{
  "n_kv_head": 2,
  "rope_base": 10000.0,
  "rope_fraction": 1.0,
  "init_std_qkv": 0.0367,
  "schedule": "wsd",
  "doc_mask": true,
  "steps": 9418
}
Each number is 128 + 32 x the weight over its row's rms, rounded and kept within 0 to 255. Layers, rows and columns count from 0. Numbers have three digits each. The size before them is the row's rms in percent of the matrix's.

# down: layer 7 MLP down (transposed), 512x128, rms 0.071, rows 190-242, columns 0-127
# up: layer 7 MLP up, 512x128, rms 0.288, rows 191-242, columns 0-127
down190 102:081148173120096180165155197124125148140105175150138116175134151145140129127110092064074204142124136128121167175127136132108135161183172164113151126148127090102149162073147148127106086174103098062163154125157147129140132138135137070140181115145110164089118115137140167123159044060141097143151112115168112156081144131156096125071146167084125101169033154132089133109152164139105177116134
up191 099:104107064086159137043152098145082039145133135151136126158121141125099101093070086060116110105110193097085126137143167151145132182168116129093120117143182102166178118090075075089146138126085145059176107077120109162093122086125099122184162150121098135141137108116101148102156129163132089110193148110105105108116132145100192181118096137161111138125077101141153149149138131101091145155134
down191 101:106115125121102181157130140149116100190188090045157161126094102132151077141118098070175119169150117115180124138106144129191123107107110127092120141114128143084120113194163198127133139119092099133066169139103097116166158109163134130117111132136135152165099109194138166140174068174158090183103182109119084192089134110107140159141129086120112135125167081134145132100154080167071083082118
up192 104:147154111205133081142145141150130080106121115111160177068153111149139122109153114168128091163164138127065188077124153160152145088090096194156086176115121172120131160109055143106141056125160096133149120133168136201148073157118107131171129172081098116129106104150144152144110179110149122086140172158110092094182115146207188130131122137101124074131128093151130154172132156110086134119098
down192 100:092118128149067129147148091195131134145168118151098099062107120159106117130157117162109078084114146132063180125160149176073140176093152155133141144129080143093159208123109108091132131157138096122143108147146175177223089139080142160083139102139089170156127123159110135107144059127157133160068138098094135115182139166125116145075119117183146098162185169151130139127184094127097115114121
up193 105:118099101099130071144117065065119136142126145157109137152142101125118125107090087192098160083083132091188076094167114191122162043108179128134133123097136102148110087127102163089105154128111098127110166188127070065145117148149132110158117115141094181100113116062189174131121133129150139078114137144139083132120160143132118099166139136109178015103135105158151127148134127116102172117170
down193 101:132132056155115129118192130088124151167083157111209157112089209109147124136134170119114119117156132152151097093161047117101148042179173130138104172139075126146119127141123149145162138123159111131103106109155131105098140153103134080133100151091127154112096123153113163180181122030155145124106104122149116121135105101171085128111024114090152098089095114155109136133102105159137123177159
up194 108:187121114066119094130082182133107102176127156137093114137103132113101126149068125096106102104122132046155104097113137092121067105108143171128161101099112088151195205153158151161084144071119098143192110121153111125106111105144114143082174171195154137099132092068153129145143145162166125123139087111092087119176096142072129118086086098084094112137092128088094180129089115115077127146146
down194 102:118110199178124142129173137136120134153080132077104097146073156169136138097158172183121128117058070177160141109133134163191121087065144134095175118135139109083139187159105135060140129169074133129074106120205132145110152127166105073170151108164126081166127115180069104097119089131127151149148103103172097173131159145104106181128161150133153135093160122135112122136130143090152186104122
up195 092:112139095118150062137152106123134112135055107192166133160158117097144089076177142118107116135101215182155127133169122147084129060144162125068117157123102110170121172073142137126116100208186148156135127133151106159125072138190132190110203150120110124144098102085093149085124102130138185117155083145129121168115161126099081121162092145100199119112132118147124136148152114132080103102126
down195 094:069136200114116172051113151093088150127083139117112125106161154077147106101115114093128208076079076133180176164074121137108100144116155127119134114145124105180102106141102132155141126098105095156116160095146161162166125170127103176129127122095115117073116072153136136073107159092127121128070156177149135148105113067111114093166130122128041124157127163119126040165151178131154133135122
up196 107:141117126122125145083098172125120081145081212164100088122144157135189111074094079155142092178154142078097141107137141115125117183114168089109134110177143115113121133108163180167168119159092158153172125147081098178064120136150120187124088069125072102088078144111132099102124101145123119152061120160140095160126140169132134170064087110053123126194102152108097101134150127131168153127135
down196 102:177133126140157110102114135114169131092127118128220138153105152128073081146173071176158155086117122116120101123117171106044153124081119118122131112185135068071125176071100134167114155096163125168148167119161154080120099068124118077129134145085137123128150142172149068155156139141147120086147073096139140164163052094140146166082148121191173120092114113194132139127148126157138133136095
up197 104:115118166119089117117071110139118117165071166177108128149166108116130198111132095103098120108089052146093179183069137086090121123093158163053070138137114153142142110117153161142127143108178106128153154085151157132151173067142119126152104140068096125053161179121085146129118124151171124174144078071163143142130187168105072093130167109112071086134141161126137145088121120159097135133125
down197 105:125123107165105121162064131087153157147102153104137112126076140090164126170139165149121138105136167127125121106171091160165147106185165157120131172086106144132119125148135108109146174143100184193131139141116089078113079159119104033076119154137115111138143134152127132159169122091144180079082127157106082090082092101129177139147087141100190126119083027135145102071156159084155073132134
up198 102:115159143148128064130146155144091092118166135162096173149114079154090115122152161105054105124084134172154105154125175076171194136165106159105077170080125072144170091114124132066112115118085101104144116107078211081123151087097153133184148108128102114091103155110198101138155113074101136169162094143112097112182142119109078141097168088139116144126130101148129164132090189120139122151165
down198 105:047158092101149136122112152124103108145129149133174129135128101152140129131106114078107163102113071104192073103097101098117056182140161194087101121147121128097129148192107155118146128092169122143115146091110107162028167059120167140092133162094180101096129105093150066133126072108156127140153057121167151137132146159143133126116150144143160165158097086078094134118096107153200124112121
up199 095:119153121140140187095108129101136047082062158114120104114048211112111130147084173164135118139130096144123133091178157242090166101137113126119106117122082150165178104137101123052147142123126115127127081103126113110097133147082077098121121137109123158125120155134119133095122149151091174157104126214122148135136099142147190126122142149108141140077097159153137073140189176123098159150140
down199 096:126112136158110148124111087060131124138185168145138122131103168083180174128123157119122133143152082132150127120114069176140168139150074139107139167183086137169141088121136117110111109180172093098108097170168151148099125150148158165033139137158171121155126120136133115155112169137044142100164132205069172121141108174139156080182087165177158086111118169098135067096120109149120081132117
up200 099:152144118092092135140118099055107120152141096192155022087195052121150124075109095164131182100113176154168096115189137073069158139159138115137079090113104136100172124102106067122149143079122182148143120168144149137138143148124116137089136144140133124143128158170118156164186097133117103194136115140125124137189123102069091124133139114109110151103050131137146132173130128120177128129116
down200 098:105157127137127135149153114124132106146069048158099148142109120106145069127133150056151102071104150072126179093091136140143135135106159066133110142229147067136129161164118165148098095110138140174189155135123136126169188121161159137128128080190125045142148173082115089104156158155109119147159175113136129162091143154124113124077186158177158137115101088155096142086154139120130120124086
up201 104:112153105122136088097089107088122065150146168060099157158118147147124066152136135138146102159165121133126120139124133214131128154145146077137139131087126124117152093135151142124101133083114134154103100162190125148143150146152159172112138127137091074115133109122161173187159159187039122116160128114104124134145117155084165079104130118055165110175197173126165089118199127068114087166193
down201 104:130090171101096116121156128153189143082143142119105138135125141185091120077164088123119126147118206144145122145089123075119178130209106135136093140118177163149134075104126108178132178146155102166142135122121161177109127114055108134129135107178141141137059140075154151061150126145148153192061127172161156151140169110099141120149106093153048115080070144100167154114140133134122097163080
up202 093:078108085101114135158112118092179118086067164135094146128152113131094063133142139124154143151143142159099134137120144150088111141124055170148182171077101157098168092109164111159129132088145147158146155144162123149117111104137123143105210201154050104191093173136068180128137066104200114153119189167128104109162139167115179123145114123124136129149109110122171158097127106129106110054129
down202 095:156144107108151162087151152139138083211085077153108161148124184098136125079118156105152130157129121137099135090125101136147116185167143063115178167070139130148071141074114087162161179152118102137140108156137130139146107107133097104109142050113118166156130134131130116176118094141146196116130124103221161103100146095139123095173102069078076118106156150135098111173126084110131069124061
up203 103:141117110183137140115088164126154070179164134111139136153134130098139090153089086141137168144097172142183122112077129149124141140135162096128086099114097068165121126182110119079074052132083128167123166085099176131110139117154162121152098153116118109174131167131082093143101155140129169142102181169080072116100130187142164109151187110150207163146109161121179078150089104077102137076152
down203 107:118142080100167129213158055178101153166125142135198104113147178170183154160122123127131127111119135161091168102200173098096081122055138078106121112139101149114114168134092138077094153145129127110145101158176143115137158116138047127103072091129122138104165101154113059140113128134084141146158125154127145108096131177146154091152110068119113130155150165111126086166129134077128047112127
up204 092:090135111107130136113143212101120114130111107152115134131130083089054139122162159121119186161076133163107084162077149078141134112101129117167099147125122166126092167106114133162109100177138126076102075159199110145097112119142236093175110110186149127101159134117162129111099116102112109123192117171035099146145122177126104091192097125104127098110146066100166098152144138110117129117149
down204 093:121095158110156168099087067149114140157130069092129189102146140134167149057127087158062076113142130116139185144148120103154135162175111132127157156065118106088161104091163136093118112140143109192090109129157126134106133185133057119100180152112209115090115166103134116076143078133186095130095120081160112146104102161135105128066129128118128070186114149144161153151137098077142160104108
up205 094:173105142047153143127084175139151115162137119110085064098126140178083091110048099165088139077124137142118109166115143130120139123148142149116061128146136103131163153127120099119072124127111165169128119174134168183127097144163131140103134168176075133161126049148081090196123099164127079133167090189134126111114128101155075149078128153195120066124088100094141156102131143124125110078115
down205 099:109077103153156102171185091134104159105103083116103063155099130146155091176144102129127043158115095151068123100077131163087080146132098082108139161088139149193122123142206112121099135049103145128116129151137115190103117148175195133185124161095122064146098100142158126127183127103119106147122148131079103150150159152095149172171112135133117155095120147189106138127138084099090093120129
up206 098:110191118112171112116091155108125107139179163151154109155113153151131066141078093148165137102129116086080135140151182126090102153094135136128074095131120153138123169113089094111122102125097125151178181176105185136110090108149143142132137133106085107105174184100170177110096151158154181114128131149116111159122212155144126152180120058118098085134131073177189081203110120144108140148056
down206 103:111092180091085200109196125073152102136153079161151165105071124096197130096116101077100148135144099119155159149128117139095170162069107164113146085108165126132091163140102199163143111088159124093159121133085094111117107131192150089116110121136109118141079164097147114154159135118164130145141105079166127109115138157152066154093128178087087205142145160113124174157172069137122115135160
up207 093:180088085109163101096128083104138176086106139149147092089156149082157131123153125153103146130094128100169098066110120095102131143075103134137098133138187113201152215075088161111162147119136126132135052141151154143161156214113195100118097189131148123110157151141160139120167092114122110165152107091142106129129126145152106112105125136163142170094075119113124097127180108157224112170118
down207 092:097161141085097100115053085141130124108081147104110066128086109146128103155173180146104099125053146179129159121120135087145114125138136080180081108080128185140095076148146045229120126107193148090159130099153087114163134134133151137171169128177148103163118085101118091095121159148147138131118171145112123142059148148108124103116142111141168112130095115151083154109097137055119135122100
up208 100:090157149145117115140086123126176123093102149205147149140143143120107147078123088196146202073133129125093101148187073139140181153107149150113071101125096103113152117204154119154079109151134097096180160157126072079118109095171123140123128097104152095099086193084125123126117093113169140133097097132105127088126143159112067171144124155113131130124055114127114110154170058185107136067131
down208 100:111128139136153153122218170128080133077126066133139124081091112159105125153117132150164094084163114038165107114180152106092131165099098112131157192162153132133123097132127035155121221157066111087128111132136135123102140111168190119139109081157128152102103166120093143150161138122187112031103134195151142118124132125123166139140136156093138136104138157092124090127134151122097147106138
up209 107:144140162114127138069083093155108137194177116127112132069113149101124181091076113129135156096084149143182133155116152118177136157141103140121175126154121133058127127137105091075139103157122139058213101153113148111130101072140124172117117111159158150044177128144144094126157129120186115111182132156112096130063194070197099177106101116147118148127176123168134145117132112121157102112085
down209 104:147155083139061132105120103114159053104129134162173124115134138170134154150124079132180148113156201142148142115075143111155105135143128124120103086120114137141171193147114084119103090145115160145110153147098076109193161130062132046117061164162132085127164177077175094110156162133128110117164146072182157117095105167150106105167084059133186132147163153139127086160133125135164147130124
up210 110:150119138141123120122089103131122169152074120149191142158131096068152140078167123109138090114137146098111197093069162092149167089131052129086139101151136168097100082197088163110164149119074140129145044043125109154075115102153146112092128116150121092091105162096122096160145115157144128102169105124126155133059129160132072181126164144113094141105136123093149125177079178151138116102103
down210 099:104107102150160110153144142147176087177078099122197129101150160115162076092183119125159164121179085158150161097136167062119143140093113099088104115090062198098143093120114151132080164107068105092080097124104146110108101118113171146144124088135166148139124117157186129090127184153111203098120152117153117070089113171126097122131153138115131116058152153131183176145062134151125099118138
up211 091:136099095137155127156092164176135070095125138125153162152119165190110128128118193086084144151104110163147112103081185166110108126059116135093130133157166078131164173091106128139124133077097112157073120187102175131071125130100145133162046143148179147086150138107125139117167114141181142132113126143223119130137090163135168088180085199142137090190089096107132138114091119140127129116127
down211 099:154176085143130114131142099155138092099163078152088159161095101149090136121102154144151118145141162144140193161119075110129086096184172174086116156125074180099161056132123100170164110189151136163173196100111123073185144120142054162125140092153115066149126115108118128140126158070111155111158139125085128179132103076129084081095149185123136175107140158145138131098137110115075095150123
up212 103:115143137129077091071131052169094118150117085124163108123141122106123175135094150155148048180077172114094110189144117124114142126173110065111137076124121171134095102145126205063105061167141123120140147123172148140142149189126144105162132158123138084118148095132055167145184132132134134174142154105105136106093129163059132096107137087175142110145111154103184122118154158102172128103178
down212 103:128146111103128164140166158131153136102125180109107096135150075128152143087137134110167220162145123127141116113164111074163143134174140137132102139087069144117183161150174060114151139100138122194115153128117096121173124104104137086095180097116135082159105157194197154110124141174152170110131164114140185116193086132137123154136061162085103097106051143111140101151170126148103137178191
up213 106:089142082104177120130125146148132136124091140096159168198214130157134149102092132114123126159166141103096159126083087117115123092103142159151199121127160132112066114114165120134101132146135088114171144145158087130116161110113126104118102170142172189165077165101152181119147169108048065126090153122151148115123099172139083117142096080114097121079124042100112151140226146131138163161122
down213 096:092097104131182157131185201141143145183175126124135131171174122152141161134116126166105169237117120128070159140141107103160141042120122148148136187122139091143156164150157117157143173122124107153126117171177115111134144160111094175108136074107103137130143164127107125121150124075077114088095183180202176152101137143108100116093147129082176113097142111088126146150182192137127119095130
up214 103:046154154093077148156174123127104107151128165169095150119182136172132136115151105139142142134119115103144151121145169139140220149181089085153170118144058156074095090109110106100198170173118143134107163111151136158128086134155145120179148073155160123100165153160127154120108126145077112138067147101142157147132213083155139162080193099122130082141110064104131094144151136154167129122124
down214 098:131162171107188098147147171140101099092080153151188099152101118132169125141171114120150135108100112148121117132086095199128127159135107125162055166139182066106139124145059130093116093063085180098165105177110124160089137102068127093146080151076180152085109090151079127166132149165121134148167152136106086144147121113136091174144128186126150103120139174075172125084121097151094101095143
up215 098:128132131127091045116122035105129123069119133137100101159135147159072127156201127148133136107111181099139104094136048106108113120122126102113108198167101103149125129138158125060113060122134129154162118117129169094181090156096163085129146119111139112165142116151145131100110192124147086108104135095064179093177123135086126139117073104151157130155177096098106213144161161103142119107163
down215 098:154142119160124130146190128127161138163096114126144168185067149143146116112092104145117065172090119114161103124126179108122100157101117120142192101098152126103109058102116136174100190132126102191146130111117089122149166026156114171118208142131112132119110063108109120183102102166156174111149103177107096114117064112168097085108141144143136141109111175086122144174161169077121160096153
up216 097:124090112159142145176117175093196141113119115129147064091129127115105160109123181062111143130123110148152129136147090116120098153135159132177171127128159111079117128137077133131123136120111164179110153096135136065123144150178180179136090148109115165165162088146102115175113087143157140087107105148085163088089126059187199094107129107081138148086094073171084100125185110109070110102197
down216 096:164173179160138155137148130161114068142112142128186134157139120089105160116124059130117182109180152164084123142117134118132026101127121161155113195146084164134121097141164119133072098080195164130078176130106115069140118087130158081137067161120138105132130128125108093117144143151143144176150127087096125122137154095108131099128159132126192130191120148181086150113128196199159105103111
up217 094:134159052100175161123121081124181144186104109152105110106069198147157112104116162155128102145123051090106176158124090117118132127097117132153078138120131088140096111105156076112052143130169172089175124119114123109117129155126142118120157142162151194115157096164089115117119093092161173156136123098129157140172136090089108140101117157098124089058153131119160075106110050114073097064114
down217 102:166090160100106113126109118176106140131144203152133136072169149135070072096152102136129156154133166163107129180213137124133148152165176185094136107152124145164082196093113146147114107131115095134124098134109143190128127118151139140113108088139129136142092130053107121125120130154173105046144139133107127086138117186183081160079127154132136167179102051177116146113119186140184141140087
up218 094:145119102092069156142137028094166159119149162167094174175140096132108087163132150103078144078128132080166119130067176121055135149152090117109197141139113119104142163118143103124100101155170139125142052142088138081147157116096132141164163135155198173166126136089077141148166140165148128110047116140116133112157089072131090114129180134121153110162129118107129188099130093091126141120115
down218 094:143111111181162134129123182125151137169113130112138112145037138136210088109132143108068175158149132131141118135099149180090140116098104157122106075155114131110115179126064179145206110106150168145143151097098141131135137109156136175081084159112026123144109128125163098151138181094100110137147054131126104108097095139165147141133120171132150140131067078136066147094158145146158150097071
up219 101:073171090117182165174094185174150103122060122138157096146124107133155201097131116165092152085105128073071135135093140132129192091112135085090141131148117142153152107155093161081104129131105140124095089134152112129205170113170152172144164135079117190105153093093106156102132100110138061099074126115110082124143163145135116094180133101158143146085051127136152131081135156174106155124107
down219 103:139110152143116109085165081084065162103130121063153113172088078103157095158104152107202102151069129133111198123128108110079104138126123119125088123106104193172125120146114128128112099114127149071163062070144141097194135170181130129148106091149091097140115157143057107100115056102142131143160132097127104128153119148131125168182091066151103147165142095152123130120116131198092151109173
up220 098:115162127129174144116091167123078109112094112123127088103149103118123079138060094109081133073091139125143170068081194121132183100142165144130143067087068163157099084160139065081171097157133119175151110140129108113090095110147158089122109150123122180132171164078112172117067109166112077096174149172168134147155136094173074154113111119102136131102114134167121140119133103172106137207128
down220 103:085074074180170153129146124110131094118117147140147107122126122186106123082117128148119108125149149102104082155110090089137089168176142138123096194047169084115150114129117118047037102151192090164095102124095127152116096059098073129135125182159123156118184136051123149144141164155123099107146138137101099143148119112084183108095139147127177151121110110137110095184136112129090076130119
up221 096:064131117068101169100159144097094099141107165145100149103158109120105114177119080145151130190131106075080123165131140110103183170098104218142179192112179115141123104084103102096137167096129157100113164186101199162146131127139160108106142139188142154157148165151128090145127151097176122166113162168141124131169081131086119098125121156137125170182148094168164126068120080129119147155076
down221 095:108134155079159058156077126126098178134119137144182127145148158120134157166164111113123125113166157157133156147110157135156119122105138111099046099162126144076151149121119176108082112160158161179182077099125162083088120139144112171140169159084131122129119120157127175222108121089128141135115110169155071127121106145230127118144066101169113043115175128119121077087117120121113111130175
up222 104:133125160126130119089084151097163120111143142173155131150096188125161069098146165207112152144126145129183090098113136159102156137243066121140088145184111113168121122084168201168160162114067156129130143134125119161164135094097167108157153185131125114092165112130152138127128136128065121087129135093127148172167155089175108133160144114109125070158146134129159184139140168130151109168195
down222 101:173134172091128075116131118154100195104113107092166127104069113125131116102146162086144129096133084153169152164143134091165193148096095083095098110147128123139119134184081105118189147168153094136152108121172099130117140062099096184062138162072155110092135117102057151143097120111107061113129140118109088156135107106132189175142138186106147130087075162152116090097117160110164062153115
up223 097:140119118082123174122151080170107092072149125140140110121111157139079057102099145154120112152135144077137156114079094173146175104115149091076156111120152131104127092147143136119114153120116124097140165092176155167189126181228133048179147164163167141090084086149085104060083142078157192163145135114141147126122125129153166126114156125098150175120131099174110096108175135138091086154112
down223 098:126165135104071083137110181040128143133059128103122168116170116123109144163084103068129151135070156217092104184145128086066113153149108141165137098149079145158093149106096089088151134063168132127113078158120083084144140068080099109107122095091135155143166119142151152151161160184115126136110101187083104107154120093126074130105126096107104112122103107117152128116146139117159180159161
up224 102:109165100170065125140150135103099172188093152166126139159119097139106139122097079094139160070121206095178087123152123112114143140178129143157134075102117064110148101133132120103116125169174174099145161121186145127124099107149123128116142106197112143147107115171142100167150108177112185109129144142103156155170062145121144182045146062133211132117193109132134164108124179124149097137121
down224 110:094082120155125123153065138153129088070122128130173131106097143129161205083132200117116060173136105142135156176152082136139120112145163131156104181132142135152161158191113145167151094149141124148153071123087140093224161218116128126179127134069083107123145131106105146139126117089156117104146127142115097080187160132098122084177124103120135159140070137112168068102162105156124157123114
up225 110:199149166126119123105099123157073141143143181101139092115140116087120093116119081193132151081165125106180148174122109142125111107096138104160100116137130100075204149142092148149161168110085065101113188124085141133119160139155099129112056099198123152086130072115131133164144106158104139205122132113118109099127168047150131092178110112126076136114118065176160139173105140105154100117167
down225 100:124068131181195123137170090135118112143180104118117120125087135036137104084148044131130149169192106121136150141092116053173140131102136076108083143142136128087131182183104138142117182087157173126104080146126109115104070150084123112164129107158158134155143131158118183121099113153185118136098145098144160116151129125120122159134164092153181080167137173138144134141132098155142126202190
up226 099:103155113101151135170090155067080129157173127128142071092140106176116175148097126210179143165141140088121128087156156166129162127111114108098150150130123106106137130177127101158083161173082127108114127073180100083065142101188114113104115110170131135089211092148095109161120185159121118162180126099156176161115159157145108136159167112143109107145105064145161121106108080136075104094078
down226 104:125099147046098184079129100155132137117135177141161130136108160173099077153098108117117140166095142111096146159141135126100112137189147114129148143089161178083148139085127117158065127110129117148133121148221140124132100110105181162130135180054087165058090155101153104153206148095173161129155118178061131109149160152090155128162146140146099152118126156104138121098082094169130111086185
up227 097:152036193130114147144114173102080157134185127160121191132198140131106190147121124151141143188102138146169156168083187095075132123126147067128127085160124151200105048101137124124124126111105098118127141110127181074129145149072118060081139079156094096156103176144113159139083113146132117098151093156136140125133182115099174138151124139110081155128130116116093116104119144151137076129169
down227 102:151192121101163124139108144135151131107129093156159121157101132102176144134161107104168141132149150133077159132097141141042168071081096185135113163129156128136161105109094125087134149077120112100179099136131142255141099158144089124108085091146080162104134169205161136104085128128059149113146147141126156139052075144122125129088143124117126083105112154085123170138129115159117160168149
up228 097:130124105073144093058083153122088105079118164124093105107137138165080169133157136103161133127145118124167116168119075104101094078198146151139155138081121064122112143195175118183094125178136125135123115084146117105121179125155112077205079099118151113187092162157076168109138121140080138111107144133110132130107137154162167093142060123158092081173159120184089080130115111169166126105138
down228 100:115180105131161136137169098076154169150132181126115081162102107165089186110154126099152148127129149127063174082110148116151107180109112051161131161067169147063159095114110094165160125073125161102181120159148236130111089122105136183109143150099153135112092098135126155161148150128120104163131190122139111109171159159110100083094133178160143119169110104125196132166104144119147157121116
up229 105:086167121091146158117189120092134060137144076159169143150169157118133143132117104119103125122123182125106137078112152153090131150111120120118165071118069157174041130098152117160070086097149107161162139113129178099080169142094104109145116139132100102132125123100108096224153113135098152066194103124119132121135068121188099154099194120171193136144188111153112105114169144104126132141100
down229 100:065161170149067142129119146118144179153156105053103106070085129120154098171194113107142128136158122107165096133186099134167153107110092170063143142144127143109119102123146108116084102097160124153125159178080106119186097100150078098131176153108174144142157131040112155127096104157151121165079144170076106156102130151101096163126119143094170122069082106070175114151123099137156152159095
up230 111:127139123116121150134138071125117138121112126220162096130099096146097112143098101132148118071144192149108133068150067122144152111126102090125076100201096067128152072124073113126095137118095137137160138195101138153168088166119145124140135172223097114148144106107129110188133143137085116106143097115119086143139097123166118127074108120121127155231023107141132116120120147142141098125117
down230 102:149160182121106161108103096117148102168179099125120108117166109161120076120167086144119090118144125172072105135079130159133077113098111103122143141131129159147155078186131124107151139176111155155113074126138142117189058153130181114187173183111116156130128167119212095128107165071101152151187163110166097132116120111127117191182103157120147050145081169127177083137151094137145133112170
up231 097:144152126147155098131102133131128117125047131132120176120181227161114076088128096122097138165168154130172099153234151179128139156131123121141180140163097100149125163126058148151146107209154106084159144140121206177092104150113137118169135143141118164114157110153167103086141121142126095157116080116123103133170046122091150117093174116136119120150076122098141146138090140096122109117084
down231 094:124100140154136147174136105112134146100137141126173126128136142163146161117121110095112107171094134120061146107129166148091155107183101163056141129119129071079086184104098108126129132201089078156125119163095154119167070136088108128144181140167126202089141108093163170101129093130111107135154093151168145172159174127144204191094157049156156152096171133138064116176105121126158132161121
up232 094:122137072116113142166145152153120117090108133125119124135095130047114095084121136118149109102136158070100114182154149097121179109203124109181146161085160168112139113151098112125149139125116107121143124116125121119189085151057147114150168134037140147100158086164084158141109081145135122088128120173186125146080157146110110122083135068055117089222124099123095101085161116134082124156080
down232 097:122098140141146112067098088112142101114117118090141135085161159115115122111148126126144118086124134169136137149136132152108055114106195106093138092094106099122187152015150141144117146162143151172128124148189138156082147104150113144131084105157200121130103232104111138127177138171113163156106162083143181126159102133068150150116145080133081156137050081155128150174117129107121177156141
up233 087:098086136111130120135124084131094117123119157108152111181156136109184113075112101135093163126090185105146139110133146071118144077098169172148134202125095092083115111118148123125160164136142134184142133158138069100079083170111116120161087173195130063121172214123138102196116174079149154093128118154135117116145069182105150090158104142123134084116098141152085173104063142129120111158163
down233 092:143122124088121081174129100132077095115112131162206131094095087160046156171112163159068131085173096123169144109126127125093164130195103100068152107174137154121099098103134157135116097132130124055106140190145181105094148126113150122117153088089091178112138090167160139099165110119146116098154121145146076158071131126117108109105164089128180142112150149130157081172093151140159183071083
up234 108:094138131063105089167120072158119128151097133129057098162152131128188147118094101151130092108090097140137098150086117093139173110128119077196085154176074140100091112187134074128118075116163077167095112161132116110118159160117158196155110115140111154153185132124140121115152126138123166120110143182098046151153113173117101124098071106172191135080105102118133137083109139166092153105181
down234 107:122106063129102116096099142132085196151139107090144110128176142165109122118149073126107131117155146158183162156103137143114099108071092174144127125071128130159096137178106139154095140128087063141102105088157159099182114109132118120154146154126119076117134134157126128104053093151138081131182130155048178137121190171159142160179159115119150119133100087086091078096205114070084128171153
up235 102:114140133128123137122102118155115117102153177175121144116122124148131044079111129187166137133117171062135073157125198108159142067105141100087096104142096121118154127081100099138150163143154118103142112127136100119133154113091061205090108131120071153087187156102140157118171113147146138151160106162130160102077153133111132186150148117131113179192094115110097089082098131163203165143044
down235 103:141162111124126127115126159178118160147144186133119146158177162146146147102088113080151146144136213129186122095145121149163153124144064152090170195120123154160109139100155133158164138115135175148098129129157130156202064156073135145149074101091183083080148124104109162147093131080154117139079129090182091124137124119068157121147076078187129102132151185093134131133064174122097161128113
up236 094:175147122125099069186061110147101214186136119102128137151111164117160139118086145184144146156141114159134167146096130118147145181118101116162071149172150132130187164152090152116100129128100068075128104157172096141125115166134084101101110083126175084091095145127145120126164088141167140188104089130089154091115174149132114171104096127095162148108189146168135171178130197070102120140121
down236 097:139120158149142118116160078181134113140163126093121121106180107118074084177191105096072082115136180135155144087154142121137089113136084201084136123099131109066128122079132167106153135116125160135159085184085169162126097151187173121150124120153095146132149086087124127120149138175134161051169171117150130103176091157195113140135153160146127104153126106079123139150175181189103159091079
up237 106:127105123049115167134120139196132090134122129138110119176129157157108169176154109085121116149072112153157105133126053097166137178138116140168129121165138113090143142069103102088143164113183159197102147129115150154119169141094116160158122144185159119123155160134097146105177120156146110078085170070142149146150170130128215127150119119102145166185133081096124125194218144111157086124141
down237 102:122130133086124121113196145099150084122140155068114115102177144126151154086089173114134107153154130156080059155168099119189146104120119187071111094127145128170142156111105098099157117111072105104163085190178144169096129128052162146115112132113154149059172171146196058114092110104118094199139092132097141154149142167147133118113152133102145110112115107143158141121090156128091073081092
up238 106:102144143092165162142157145149103133106216160149124160123149104120086125165122122130127135219125097162126108090196116139096108166126068190129075158167145152167118112109077096068147168073108100141194096171127088121083108094093121168178123133109141131100119128067173158200160178088136183111119127151144135149088104119161129108134107152149148165122135151137191100145109085136125104088154
down238 103:127146111167125088133148096129105157157185156135158211091144081123089074130143136171108149078095173151120117111144144131144178139150136143046124108138104124116116135118134155131128064111113114102120182174056133197204162136159136094167090158130125135097158119117096142157135100123115085128158178111136180141066103104195108105155126163084143112130045051118111123133145063127136129097126
up239 102:128054143164143098110019122080149102141121106103161153095120121189133127111160111204105116152091117095141122078092112152095130118147091130137108128168148142076140172140064141154168109140117115100158124105104150147081149113145100144188120088116130158070184088060113157075059144158119070134101121126161124107114141144105156118178060145138117086147121152151135092136123127118163046135105
down239 099:113081147088104098185138151168111122113086172075119140114092167139159092180156135159132063169156118173193058127139079099174123114122079166143098125116121142180132131107077119122134092114170122132138117130154120147160117127098172112094144127143111137169152135053074039187115121114137088159136080135110108186127161128160084136134147175161117151131077109160162170062106156119082148150100
up240 104:156107100085138089120114133089127132099127079174104059115109120092169103148146052130097101138145120165100156133128064189127151139137104124091105167090056127093131119122130130153159053112115080168126111110194072071164094100162095170177165151099139133151163118106109127075120181150101095097143171140117128113142120099159092082136109095115068113114149104091111104140146129101113057165198
down240 105:143190108124074137126134220163149134102124123107152124136096124128096127122095095132118195111153132136132141103114161145111086124219177148128120090122207145092067160141126124131134159135156137118121145074090191130077136141110119174199090178170120119147069119165131156089135142064107158134084119156098147116165163162104132083117080144113137079072083137119131093163095115185107094146090
up241 097:100102147088157083099158096102142138132130206138115115096143105149109093097148110142122166203169147109171138190103107068109135115110114170161116089141115149144088140111144089135095148143108175101104167173089039120092091146174103060123103130157192119157169122121140116153149141162186076071138124092140087140090127199128136164112141140085145154103073132063103171118165101146115141106155
down241 096:105156104108125145134170104171172157087140120145186170160129175090167064141149125126200155129114085156132131143150125162103119142074136145156151084108159192105154097131130109109146170113121060123117092085119140141077208144092119166129163098170165090109177178134153152180101091143098205169111165136143139162154128151161119152146158151171145153130144172157118062139127169178178152171135
up242 089:171133096131152106122121117073109159075133168173109144173201105122117096065180132119115103121164089113118159071140129158100125114103082105158091057141091165127117187140147114121145102149145141116213152127115160114107132154136101098106146171160179132178149128148115108130204141122217111176118157115131188138111122194098118081090117149162148108105093097177076095140132086113166140139167
down242 099:092136116128113148161132120113186118151083108139156107166062162101133119134084168132092157147033180117156092180156144143158159173155113114101151193101148086153108167119152095117110100178141120069047096145130104113150139106179101156120150133085125106098087070149166136066114112146094139139133098102149167142120117130153133123158140174140147087147191121115154184143141193130208115125079